Part of a small language model's weights.
Architecture: LayerNorm before each block, rotary positions, biases.
Training: a variant of SOAP for these matrices, 174M tokens, 2660 steps.
Each number is 128 + 32 x the weight over its row's rms, rounded and kept within 0 to 255. Layers, rows and columns count from 0. Numbers have three digits each. The size before them is the row's rms in percent of the matrix's.

# q: layer 11 attention query, 192x192, rms 0.0904, rows 0-59, columns 48-95
# k: layer 11 attention key, 192x192, rms 0.0957, rows 0-59, columns 48-95
q0 080:145106141167144142139144122122121097109169130159106167112111148150120055079079144183107106177211156079180115101166130134214102156086140103122100
k0 084:122133114144150125132156137133081105145148114100096095135150087112065192135120092105193139128074195105103081085125112166127148159131127112052108
q1 097:153120093139178149152115155079105132126166065168115057201156159137144096081171137143069114098127182189120129108116152093151060039170113119123138
k1 086:138137141092134093079172084137173089110149075097093156055154125127115095139138184104109154116110155131146178165117135129106163140166088116110155
q2 100:155148182185126224070099126140158146131127179115159151170117106139137143113199123118175054119095177097172149183112115162086154129157108200204130
k2 090:066157178135141148093104146157164116207143107160154094132136184138127117221110117113123126134134117102064083135139090133171115117136135090120185
q3 094:112135157144119159109096154163113116179146145161174091193144123134149160120150110119150098145083180084171133154092152127121151098131104187168138
k3 095:082127140140145184087105133186118126195129142117156121111117130131141152183109118099177104118167133133077136176152092138155135117135143100155153
q4 108:080158125065115088158193142095137095127086125116146151103118151158101162160093151128103095081160086163102168101145132138160160159087165086063116
k4 087:133111117133106104139135111101175070149096132163164161088149193176131135147130167119077130132131153110197110082116118157100130110096080145068105
q5 095:111139129139166193117099100084100108104087191152131157133147093135152112127145124161141117163083096076166098125130082103133112110144142116118085
k5 095:095112088103137115156139110095160139137091137134107190111050139141123165136130149164178113141159120127157112087079122160187108160089158094067134
q6 101:111096129115136158127135079215139090035111170103061181093143110157135130056163183146142122166158103073135117127137132091132157069147143145144112
k6 088:135098106152175125129171080160109146104143078109033182100090128143117136084153108156133116128113164145130157118171112181140123104129095150093179
q7 089:144173110124118079093150121118106062054102118118168158155117132142095083106126134081098119178236177132137140138134095121139116123138139137166126
k7 089:133206096192167072117107093135138085058124139112180128147140104170124126161085109121115191078141063096194102136092106118094132122098145169123114
q8 100:133152136151130123127135188124137064086128127161134112148118163095142098179067165115117176156182201150119138080150120148171162091138199171124134
k8 081:172158100132054090150085134065132153098143105172106146104122063138178095085193107114123110117136114118068131118086104099137117092112170096182132
q9 103:122155163128143198151098114166133144192126145140158122135097097128148147147163132138159078120116158123117149125098076167097142188128134186220111
k9 095:115160096179208103128140103175109129127135136122166134101139121131089117132134120111158117074091107136103092150145112169132119136124157133085065
q10 094:097115064141145116121135080124151140096104118081063190128115110144123212102120133118135129103142096078116087129155152109103151125147165122094130
k10 099:148078130097114123125125205072185128123117072117132103170128160187149136065153097107109127132149107136170078146112118085121140121156129126138193
q11 098:156118102173117181123087118145108189084143125137119141173152049157126164124126095127125122104128142054148143169105137139158154122136102127103134
k11 089:101111196111164127177138141095157110102137097145136129161147149175124123088182138189137104165163099070108102127154108100135109145183082118111170
q12 070:119131116128136124075125119124119139086143172117143123183143165086094094095166067161157108154085083094122147157092147101090116182114155171119114
k12 129:082103113153138178090122129193105120171102150077104096098141131143157130132057095090170071090140113074072133152130131090140154134117166129129192
q13 089:138131145110158144124130150134126103052136125124184178137083218139095149098153167135113101110130141057140126088155127186132181136127198093081118
k13 078:075085150134118031138131102156125109095101118164111146113156128161132143092138160124160157070119113161197100096127134170102221121104145165051130
q14 090:117165131111157168140158091205132114126098094142113133039109114141126148118169084112180097116158112183097140189119179126117086120139146130223113
k14 086:085195131113157150119144063177154103128184137169088108023137117092109126108150130142145140092154099087095171195194132198112075124133099131133172
q15 100:177154155145102100125113086108156094150172147139095147114093096108134095144091151140085141182114086099117128083150089137131148147146132122166111
k15 090:135033115145127118169146081116131159087085143133079180203153146134136098110092081142131123112127162108110088137071098158111109149104157113169128
q16 100:105114177152075087149115130066137161199134068145137153184114103106180120164134143155057139147117193138149144120198115100107145180098111081125150
k16 098:129145093140200102100153129156102113180147146238194114148096082063130147172107210163118112125145142136155156081118165118115149138088118162155123
q17 087:191146157175071127122125134143112117097127194096081136098109087162105168123122176054072160162136133177212136152131120054140113107115108126091169
k17 084:189128146126101131132137168163112142139164095101166137170175140119171116125127106125143145150139141117151173140115096117166081120139102125184148
q18 092:129203132168165191135143104096193130138125110174120090191138134153157138192105117066135103134170123094077160149114062079132093099173184091160141
k18 093:150121111177117173195120120201137047112124204141145133152106165130167106184103153174112118081155115091171124155111181089074128138125146072155155
q19 089:083080146081078080117098126149106176116178090126137117086084129112157116169087147121132180168125132150120098125127076134060156102158143117112131
k19 082:133151150080118122120148145135142189132151087178156156139163118123126102135112129089107102177061106208111141159134152086182169171156069211086112
q20 098:150145115148219140102189148189114083094131148091129117060112176157143068121098140156136114089156105093145113076074103139127113102120122107081095
k20 095:125100111104091109114134144125187092148100155102111128061139174199131111057103077116080161168109135147154113141132083124146111081121092122100146
q21 098:109101148115128140155137142098091097160127078095130113083120110155139159139096110103177167094159090170129148153149070161113122099093144103138113
k21 088:065204144155129179147156110095180134122183100163135142132153111113127092147125141169154132160126105159096147121159121136078178169137150115091123
q22 086:156091132131143122127098126192080178148179168090079113115121159116145108162138127094072127133118227164110143183149154109149170137151126094134101
k22 078:155125126148095145081152142122112096151158127162150112110168101086141124142093090111147169065105168128146141142134105131158138123173062170130101
q23 081:116058154072128137133129127128126171145160107116114087130104173090172181134160097128041150095088114188100089102139113112091153163155099118090157
k23 082:133137160094148160125175178120143172180121096173143075148132133075110155112162131057115079113091123184098150130139138067140143132221109106162104
q24 088:115137092126070104136112182203105089089078094096130176122185147087160102080177096133200125198175113099136133090094156152105122143179149153154088
k24 085:094147109178111137095103144132094124091081104127131116138135094163113108106110147140133099125103063086100130098137128205085087106094163162204108
q25 087:109085138121152171168161129075159154140120182086117143145163131062179139170063172115121147123122155147138127132140072103133103129175078107110111
k25 080:146122161119089167138145178113134155136113172111087107134125143140064142068131096137108137186133109150063121142159073131130107106146142086139166
q26 097:183105141153082141160154141129168136129147100132123110136150138130101132089125070158170129128154085185121204108197154108104140124104136108183170
k26 092:191170137132114131196147145184117137098153107116126121178145115043172099109114190169120104143114160129139175139163153163063104113163149084188104
q27 089:116161151144106158171163147084129152154118111130127107155117079121081156142134118098134164112160154131122170137119191155114087145106115141204170
k27 082:151187156094113157133062112175144115078190162094110143153091110079145134153123086158132141144144116054067142183141110151138078107144110075146145
q28 096:145136111106167126108080091147142142096130152099159135135162158123147059100096115085136109185163154174122136064133077092125133106106213119143114
k28 093:112115099143160057127096163183144101085104124069149102163120143103121109124097126167141120147107072161172111102138118128091157120066155088176084
q29 087:139147073163207158159106122174142163136126126142110057024116122119115136119138129135121071118093194141078135141114123097147160128133125182128127
k29 084:133132116093156165133078128165147159108145146134110155150099168130106151135136094113167102103149138155120157127109175098134127149117116118092081
q30 092:052105169052142131101117152119172069127120164090143117140131171135170146137118096089124111144099150037117122094127118154073138116180109161153104
k30 091:064122102099106164084109169131163150141111119089049174099126161130145155182063089087120122091137152120091135161141104170110129155148117104145179
q31 095:136156152106100086120136157060157132147125097149142131222102107155095146152157085127093128147108079110103145129149141122117076089179128111092151
k31 096:124194183138124141133128161157131131152125093087122065199089084078167184185127164095075127100066164077142119174073155095122120140131088084136160
q32 103:152138112103118115104164197155156113178147082122106091122127114134162171164143126091158149133180180216091106179080140118126143133152096083149119
k32 100:123153161113094173090148106136154086135203133133152112072211136159152087152131124096135163113159154173053116105081200117148105142135166155115106
q33 097:116135170098194159108121113189104080073118207119109124134174153144173132131153139097166099158133142118144121103129172061129125156135171092158134
k33 090:130087128120149093156128134141096089086079164121089110119128149127150092120094131140156096111122133109178143136173099097128126134134122145104163
q34 090:197127134088124123055091086193074129099153121122099219132102143075136124138100095115108178150175132107182131125112140088163142153101132141088091
k34 089:146147178152141110073164122146125139095099078196136130145117085067127155122110181136161105103099071135121162063143102124110131157099115151113152
q35 094:076181130132142139120091147121108143100142111084112073117118091156173137084136183142217112135150073166125143219130111104173142124150187111188097
k35 088:142156157141189092145116141090081119108096124106190130082102136146123124165131167191142125140062096172120181131085103106118134143123124102142090
q36 087:121135142155119124162127138131110102106140135136129126160112156154155098177155122122050125107127142104140133146159110098123118149161082057074142
k36 080:168145113134153139109100125090095104166137158150182149157127182139144138137114123076168126099146157117154136086131156032130156102104095174118162
q37 084:102075164111134128147128107111143186106127119127084126180131158096132164151114118139139168064091153088128111135123121135154219114134161112118111
k37 083:172113194137144113161139175142102188125106087092099090147101131083085131086177097153128132097117115124100127166140121125125171126197112088142106
q38 090:096122130132070112129152146063162119151136152109127045128127118184114118139146127147129103130113132184129150150128144130075110126110118133122179
k38 085:150176169105143166136144150084090143160162143071131114167139097127119141151117160067142123189161191144111159132136141086136132169179104096157124
q39 095:152123164109115120122117169204161119117168130126085134173123130148165146133105105071152106090115167092121121093106122150162125137178138148098140
k39 093:154103162143083107098115149114140146109135136126109058129157118170200097125096063077137113106109129040108107133158084136120109104167124130162155
q40 091:124081181099100089137114117112168174113183152104151120220137173114125086130094156151160123101102141147122098093180091184152187136136156165107131
k40 088:169116156144138106140166194048165176146124078105134065165148104130127125121183141093141143150114122140073101120171120144094184123192135113142113
q41 088:170170110162134159144106118133149155163135095135175076110124135126143110126111135117175126172148165129108100085118103169103064085111144125078097
k41 091:128127083180120130120056096134165123094123121143175139146092123125134134173120170151103107146111125142127092101059158152102144131045174144086089
q42 095:135173103178145124212108179151177136094105111181101113124130125102105137108158115138115172065101136090168157150155171176094153165128110046158121
k42 091:144115127180147094204099166172116177110132108154150156169124152067160116063141159165127109103152132062122155092152173122140081092078137113113092
q43 083:086151046133111107144114098161112111037077139126124115101162092131085100144089103140121132171149154100099144137120179149095163099144121137129104
k43 075:103191069179143182188155153195091116091100102134088130175121131135090092139144184110117111132146101208134145136148190097100139181113108159090193
q44 082:124142155111159141119106114224069151099113145131130113153084140138138156149104120132111139141124099136104137167164191113151119098137160169141128
k44 079:080204151123153149149116179160133162156123127142139083052136128143087152154152141133101186120072111146121177091161119120096133110137032142168192
q45 077:112151163121168152120132082188138115090133135133149133069102118165142096137112128136089115144104084113102154126195146121192121129117173131116125
k45 079:106112087148135102121099070163163108110114136132116160062078184163156161139112112142152102110123134111220104109119105147079128150100098148066134
q46 089:175145107105026125097102144153140127146130111127108122125105141081108137166105108144149154110086126127116071151088100149144194160125109173144151
k46 083:171150169110136136112156107130119164137129069187106132171191091144109109102188132108138138131146116143104140138138124129109138169182120150157145
q47 085:139147076183138085088130091151110116139087178134140142210124158117121169142101169136111147163144065138144107103112200115105095124139089102161150
k47 083:128122134130101135151139152141149106146138164125069120099154101129139137108124128164138166107121122128096092085117145113102099058115083095183210
q48 087:135175129135155110082109119144133104190121165153135167169101124158149154151120091083061156137127097098134101114092126106119074136077134092060223
k48 080:095135164095092121089145120150191093151118167121097163119180136134197140143116097110077129124148175133169104096060115070131108064052122097145152
q49 096:126062154053160198093103136133135114088176148145136117128110100142176171134177059139101108157111089124090071132130140132132134113137154112113150
k49 090:118083149074122137130080112124135150224093065076163061103138179084150124147162110101126060116047162145149093158119176114162143149213123108127067
q50 090:131150123132123168076113162109097115124137148103078135117112123132092170115124115151163085093128116120136155203126177124097170103100144149137113
k50 083:114147110136063130107069150123111133151152108116130135071115156124149153117135102138171065176127148100139186163113127133199094165139130115095149
q51 091:128088123140070120136144090133136123106164096107143128207110156097141108132135161069119160145169167122137081093095079113142150142186151120177130
k51 087:155123098113172135110137127163107143089086121220109150151149104137105066111142135168128213156164088183107126137113152135096181099107170130143118
q52 087:121105125172155171109120115158091174102150135138118133133102156111107068073170061113125110072089174087142156129128152117081134073132140128112111
k52 082:130090116102100067173116122153108153122107095119121123097153161113154092159071070145101149117113130069169126196157111101129125076160118141104094
q53 088:120155148131132134106107143090087132114092157184148131134130105122112181129133158091156137113086099152098129209109118152156032137109120125148152
k53 085:089156180099072116137051133090133129106089169103160114112100145142148187159136118130133168122074115123110124069067074126170078122090145108137077
q54 088:142157160121177119140135103150161161108135159144183098164157125153146096105144167085144122128126074136128110066075140147138077104123143145137083
k54 088:134096104148141119173106139129154074115152117066117106131054141194146143109161120161090173148137092121123068165109109171108132113067116135162146
q55 100:127100172115130129070128074127158181141137179180147131192129133148188144169130183108082151169151153155131144068105140097167118141098137103125169
k55 098:157077108112113113106127106122167051139120154149132115164097118160134153165142135129124131169184119167148100088119085143144153119056113147178176
q56 086:101106077102113092152173135088139082137138117152114108057138063136112178144141123124147184123143156131156100144082097199135153171064076157066100
k56 081:122132169151139141111127077060180135164149103129153135160150129129091142087195144054153106117087165169074095112140113138172149166172175165090131
q57 091:109091201135076097124119110150147177121150114113174076158148154143136118128130193100122134174115143173118113121139131110124118144101138135156147
k57 084:160088100130138104082059111141135122144176169117184124103086117128124140134114148146118114126140113190197120136107113132178172136074124166138118
q58 092:166151149159185136142174147175106129073140133123132110120123084158121092128137196115173149163173152096119145117074105114171125119162141164159125
k58 090:168069093155159090158110093181124091095118190040118150138096154175108102095149115192127143108126103104177109186132066163127141108106119138107124
q59 089:117140169122164125134145135142140107108112102133109098092122123117154191166103134097137148106186100094090184150104113137179169079106156148122132
k59 088:113172144158114159168106104114181109136118105132126113151097190127100151157162091122100124090011099150130143116131104132081145138187143114164146